Weights of a small transformer language model: rotary positions.
Each number is 128 + 32 x the weight over its row's rms, rounded and kept within 0 to 255. Layers, rows and columns count from 0. The size above them is the row's rms in percent of the matrix's.

# layer 5 MLP up, 768x192, rms 0.109, rows 366-387, columns 48-95
size [ 98 105  97 107 105 101 102  95  97  98 101 101  99 100  95 102 102 100  95 101 108 104]
[[157 143 143 138 105 124 221 141 149  85 159 136 106 118  82 123 142 188 140 119 143 173 116 109 157 105  99 134  72 153 133 116 116 146 132 165 132 169 114 147 137  96 118 140 141 110 163 110]
 [136 106 146 144 172 167 163  96 141 103 163 142 140  59  83 125 126 161 154 125  84 119 135 135 117  52 137 126 177 161 109 145  90 134 104 147 116 117  95 112 131 113  93  93 130 134 184  40]
 [116 178 131 143  88 128 161  73 120 123 184  83 161  93 131 120 157 135 115  92 143 104 142 176  87 123 106  87 142 126  72 133 112 100 104 138  76 115 168  97 172 170 128  88 163 149 158 112]
 [166 161  90 105 125  92 188 146 120 110 147  90 117 121 122  63 142  54 202 149  70 120 102 101 101  82 131 143 116 145 122 161 174  85 140 149 121 141 163 167 133  59 157 120 105 240 115 141]
 [101 234 147 113 124 146 134  73 193 140 110 151 114  99 131 104 150 115 143 120 166  99 134 160 136 122 169 120 121  68 140  55  87 127 108 114 115 134 104 121 157 178 118 111  95 108 167 137]
 [206 107 204  94 102 125 107 242  75 123 159 148 157  95 126  67 110 175 118 178 115 148  98 101 110 113 159  70  86 107  85  91 127 182 114 102 132 139  81 126 148 125  61 122 117  94 172  87]
 [156  81 197  66 156 127 118 154 154 112 139 140 142 112 124 110 112 124  65 202  90 112 110 106 140 135  75 151 159 101 136  95 113 150 131 153 101 115  85 145 156 179  63 150 108 156  99 112]
 [162 116 119 148 105 132 136 193 111  97 120 178 157 129 149 206 127 117 173 130 135 151 157 124 126  83 150 117  64 143 111 145  92  92 144  52 110 204 131 116 149  99 136 157 126 122 141 113]
 [114  95 111 109 146 163 124 155  95 108 146 133 122 120 181 143  79 147 107 111 169 106 135 101 157  78  92 158  91 152  95 135 132 158  84 122  71 114 136 122 114  88 143 117 120 157 108  96]
 [141  83 159  85 127 156  93  97 105 161 138 156 136 147 140 117 126 117 148  65 180 105 175 165 118 155  83 113 142 138 179 117 163 130 152 142 106  95 100 165 128 122 155 141 174  91  85 117]
 [134 118 123 120 113 160 138 114 102 148 135 121 119 158 160 163  75 168 128 150 134 173 134 122 139  97  89  94 122 131 179 114 139 122 149 125 129  99  56 145 141 208 115 103 139 160 120 159]
 [142 124 118 167 182  81  98 178 162 122 104 105 103  88 151 157 115 106 104 125 184 184 151 196 149 143 179 121 126 157 111 135 103 160 229  93  83 158 130 110 125  85 110 163 136 128 124 155]
 [109 182 126 175 149  87 157 102 118 152 136  92 144  94 101 137 117 142 105  78 154  83 129  93 128 138  66 109 131 154 137 135  91 102 128 168 116 106  86  73 166 163  73  91  76 168 138 100]
 [ 46 118 168  88 171 105 160 117  66 118  83 105 123 117 130 157  51 146 163  97 179 217 145  91 175  87 113 119 182 107 123 139 114 100 116 133 109 151  80 147 121 130 141 132 129 127 143 122]
 [ 99 117 181 103 170 180 160 138 162  98 135  69 112 137  89 101 136 135  95 140 135 108  94 115 144 113 153 119 112  89 126  89 112 120 112 176 129  66 166  96 112  54 105 156 215  56 146 128]
 [116  80 181 105 144 155 144 122 160  90  95 115 122 177 120 135  99 129 108 120 139 184 113 110 130 167  98 133 129 110  89 116 136 139 153 155 137 145 103 107 118 104 178 123 142 101 156  80]
 [ 85 170 156 134 138 145 134 117 137 141 138 124 136 189 161 145 133 123 133 148  96 127 159 105 138  88  95 142  99 133 137  83 136  95 104 148 155  81 141 183 172 107 153 173 167 135  75 205]
 [103 193  71 112 130 113 142 120 167 203 126 131 155 130 166 123 122  77  96 148 130  95 159 103  64 125 165 146 120 132 144 128  59 112 119 185 157 153 148 158 127  92 141 108 113  94 124 107]
 [114 128 109 151 128 131 129 106  82 148 155 154  81 149 158 103 121 119 119 200  77 101 122  84 155  71 155 122 140 152 153 119 157 134 151 129 112 129 150 125 127 128 195 145 143 115 131 121]
 [143 158 126  88  94 118 105 101 177 115 132 167  97 117 156  81 168 183 146 125 139 131  68 154 178 148  74  81 119  73 109 136 104 156 152 126 145 191  78 171 122 149 112 104 145  63 124 146]
 [ 81 140  65 154 119  64 126 177 131 147 167 139  83 138 108  80 112 145 131 143  80 149 124 112 129 127  77 145  79 145 121 119  77  76  72 132 126 195 120 113 149  61 101 136  98 149 104 168]
 [129 101 101 120 189 127 115 104  60 143 133 197 143 106 131  88 180 174  98  85 123  48 119 118 101  64 102  84 125 143 162 110 138 181 109 123 135 142 162 174 168 187 154 163 143 105 133  84]]
# layer 5 MLP down (transposed), 768x192, rms 0.107, rows 366-386, columns 48-95
size [ 99 106  97 107 104  98  99  95  97 100 100 101  99  99  95 103  98 103  94 100 107]
[[192 158 105  93 154 157  89 147 130 128 158 130 152 155 117  68 108 182  93 175 152 123 144 128 158 107  84 133 195 126  83 143 204 110 111 139 156 127 115 135 100 107 103 154 178 137 129  99]
 [139 140 112 135 142 127 142 133 154 147 141 109  82 131  94 134  86 153 165 153 119  99 182 165 153 132 105 115 133 128 149 177 151 183 149 153 177  76 117 176 100  78 149 152 110 130 162 141]
 [116 117 114 127 102 129 104  84 179 106  83 159 139  74  73 125 154 174 137 106 143 135 137 117 136 103 140 120 142 160 124 113  90 190 164 199 127 102 146 134 100 174 137 141  99 101  86 133]
 [140  99 125 116 147 135 134 141 169 113 161  98 107  34  89 147 121 132 103 137  45 118  97 185 118  94  89 105 117 183 109 151 159  98 163 130  95 104 118  82 123 220 125  98  14 149 156 177]
 [131 160 162  67 169 128 138  93 157 156  97 136 100 138 153 126 119 100  67 107 130 144 126 130 117 155 115 153 132 163 186 113  99  37 142 200 155 117  94 143 160 135 126 100  62 110 115 121]
 [179 151 171 149 161 106 132  87 162  89 109 143 136 130 159 129 154 154 145  80 143  70  80 163 132  66 119 101 124  72 163 124 156 128 137 112 126 141  87 120 103 113 129 111 137 107  98 120]
 [128 115  75  79 107 159 147 123 142 166  56 112  87 125  85 109 150  87  74 122 121 127 179 158 123 156  92 116  98 135  81 147 116 142 126 121 158 207  89 160 119 160 141 164  72 129  57 107]
 [116 131 124 171  81  50 132 116 169 137 142 112 161 139 130 113 123 162 131 138 147 128  35  84  85 117 191 116 103 128 182 109 127 180 101 161  49 165 108 159 168 116  55 100 132 185 107 111]
 [198 133 155 138  87 111  99 107 176 111 119  87 102 110 106 157 148 151 159 180 174 106 135 163  57  95 168 114  82 160 137 128 170 117 134 136 117 137 121 116 113 169 112 117 173 128 124  89]
 [142 140  78  90 125  97 121 165 129 129 136 173 121  77 107 117 117 160  76 138  76 139 150  70 147  80 130 162 103 100 130 145 106  69 123 150 124 147 136 119 124 113  91 129 152 147 129 112]
 [102 147 149 126  61 148  86 144 116 175 151 108 139 120 103 116 102  99 128 134 140  32 175 150 105  95  94 207 159 125 102  95 103 113  95 150 122 128 122  89 163  85 140 153 149 155 142 126]
 [120 111  94 131 187 101 104 101  80 118 121  89 136 142 159 126 193 171 108 135 140 166 118 136 157 148 153 131 180 166 101 109 130 125 165 100 147 153 141 181 154 131 158 145 110  53  67 113]
 [139 160 116 156 172 141 115 195 138 127  86 143 201 143 115 100 127 121 152 113 128 119 135 179 156  88 134 113  71 133  79  95 121  86  70  60 156  95 188 194 127 111 161 106 117 158 107 141]
 [103  94 147 134 107 135  88 127 137 131  78 137 194  96 152 133  74 154 117 138 152 118 111 110 166 148 139 140 110 146 153 150 167 113  47 122 117  84 206 164 133 131 107 147 182 125 149 126]
 [ 84  66 133 112 128 144 150  78  95 143 177  99 136 103 111 140 165 166 112 140 112 114 224 122 117  97 150 146 149 142 114 141 121 145  84  51 108 166 151  93 129 127  92 134 235 151 134 143]
 [ 88 128 176  86  71 186 180 120 141 146 185  92 139 137 142 115  51 116  83  77 101  83 171  97 150  71 105 117 143  92 116  83 148 168 184 137 166 149 109  85 172  94  78 133 145 138 179 163]
 [154 104 109 136 157 106 132 113 114  71 122 119  49 176 112 118 152 103 167 165 112 111  98 107 122 100 104 130 203 144 148 125 117 109 108 116 106 109 126 137  83 139 154 140  69  92 120 123]
 [197 177 150  73  94 125  62 155 101 121 140 131 184 111 152 126 130  84 127 142 146 141   0 115 126 112 139 149 157 127 158 101  82 116  79 129 149 146 154 118 130 107 114 121 106 143 148 146]
 [104 145 116 150 105 121 117 119 143 112  87 172  94 126 148 143 113 145 102 175 160 161  42 131 113 131  62 173 122 137 164 130 165 132 102  83 119 147  92 178 160 121 210 138 105 114  66 159]
 [ 84 132 128 123 176 110 144  40 152  80 158 124 114 155 197 146 103 142 136 144 144 124 153 150  69 158 145 108 172  84 163  91  92 143 142 127  79 100 136  96  41  83 135  91  98 140 100  81]
 [143 167 122 150  81 161 127 160 156 142 113  87 160 153 137  82 141 119 160 148  96 131  43 205  89  89 112 169  86 161 124  68 182  81 110 172 162  94 113 106 132 104 109 150 191 156  97 152]]
# layer 5 MLP gate, 768x192, rms 0.115, rows 367-387, columns 48-95
size [106 100 104 103  95  98  94  96 102 102 101 104  99 105 101 100 100  90 101 102 103]
[[116 151 122 119 136 179  64 160  98 162 150 138 146 146 151 159 145 123 190  99 137 142 102 157 122 160 149 129  96  33 147 111 115  94 122  98 103 134 122  68 128 162 116 163 136  82 175 105]
 [158  92 168 116 103 175 146 122 120 130 163  95 126 118 206 130 113 156 159 110  95 111 114 120 172  90  64 121 108 156 129 174  97 136  96 105  83 121  86 193  99 131 142  90 132 165 106 148]
 [141  66 114 124 134 157 114  96 113 127 136  77 185  56 100 190 114 171 121 133 103 144 119 128 113 119 142 128  98 143  78 135 165 130 177 136  94 142 121 102  66 149 150  96 123 116 144 173]
 [128 140 182 164  87 185  59 142 132 145 179  90 118 105 182  79 151  93 109 143  49 130 137 123 194 128 137 136  91 125  94 130 119 174  96 103 151 107 107 103 111 161 120  92  81  76 123 142]
 [163 143 192 133 160 106  58  72  73 112 167 117  79 169 140 144 130 114 109 122 161 126 134 148 127 127 112 113 125  85  95 124 125  85  88 124 102  72 169  96  90  88 114 183 106  36 159 151]
 [159 111 178 104 179 163  64 113 173 147 171  64 117 112 111  95 193 124 131  95 186 120  77 117 166 120 105 115 132 141 142 108 102 116  84 133 141 153  87 194  81 120 111 105  94 112  94 104]
 [109 100 118 103 106  88  92  61 167 121 146  98 188 163  85  73 132 186 120 110  82 135  97  72 124 131  82 154 146  54 140 124 132 128 151 108 114 157 172 104 172 157 147  82  91 175 160 180]
 [160 155 102 130 153 160  86 128 132 162 144 140 136 100 131 121  91  66 159 160 130 159 133 132  77 140 138 125 118 128  85 144 123 151  46 116  99 142  74 163 114 152 190  79 100 156 127  88]
 [ 89 113 113 124 103 170 165 161 107 167 115 115  99 146 178  69 125 110 197  95 126 109 155 141 173 172  31 108 157 121  65  92  96 136 139 182 176 112 129 174  85 122  88 112 112  75  97 132]
 [176 180 145 158 126 110 145 171 188 175 156 161 112 130 121 138 148 135 120  60 108  99 131  67 164 101 120 135 109 154  97 127 200 177 112 111 123 171 177 147 127 146 170 144 139  87 145 172]
 [162 174 131 162 126 114 143 113 175 175 166 130 130 117 147 116 178 105  97  96 129 108  32 152 170 142 185 120 108 156  84 136  97 135 134 109 122 164 107 142 129  81 168 121 134 130 186 173]
 [133 144  88  81 148  70  71 155  96  72 151 108 132 118 123 130  99  78 152 144 142 109  80  81 175 166 129 130 103 105 158  72 125  91  87 138 116 114 166 146  96  93 105 164 129 169  68 154]
 [154 125 129 128  99 102 119 121 141 148 155 106 104 132  73 102 104 170 126  85  85 178 114  84 117 160 112  50 136 133 103 133 157 106 133 107 125 191 134 162 143 192  76 146  72 115 157 136]
 [126 157 208 109 112 120 108  36 183 153 113  57 154 160 175 173 172 128 177  67 208  91 119  85  87 154 151 113 122 124  90 116 142 172 142 120 168 140 133  99  71 119 135 125 136 164 176 154]
 [116 105 107 120  89 132 146 134  75 108 151  90 191 171 126  23  95 107 181 105 122 108 101 127 188 132 120  72 101 104 122 170 163 167 118 125  93 171 154 131 120 131 152 167 102 158 119 166]
 [118  75  72 180 103 126 138 118 166 112 187  50 173  69 135 148 132  81 142 113 183 117 140 121 140 118 173 144 133 124 118 121 123 144 105 151 119 147 193  83 116 149 109 153  91 120 129 135]
 [200 131 144 124  54 110  98  97 148 138 143 165 143  98 100 125 144 164 119 121 169  84  96  96 129 110 116 114  54 172 166 101 104 117 156 127 127  68 167 106 114 122 110  75 132 216 135 173]
 [137 130 105 122 146 116 160 141 150 193 148 129 153 130 130  89 150 191 102 125 152 107 128 149 133 188 113 126 147 103 171 157 104 124 182 126 178  75 145 162 115 192 124  65 130 130 120 114]
 [115 169 100  81 126 111 145 132  92 172 160 126  97  96 106 116 171 127 131 118 196 143 127  94 109  92 158 175 100 153 169 138  87 146 128 142 134 112 104 139  95 138 147  85 121 157 100 145]
 [124 152  96 181 100 160  83 146 124 123 166 126 116 115 119 146 153 113 180 184 117  84  84  50  99 177 110 144 121 141 153  97 116 164 179 148 132 164 147  55 122 106 126 106  96  70  86 140]
 [167  95  99 161  97 119 100 138 177 147 166 155 137 220  68 202 156 105 171 151 139 150 141  40  95 144 143 175 139 148 129 110 125 169 108 117 109 125 108 136  64 129  85 169 157 124  80 174]]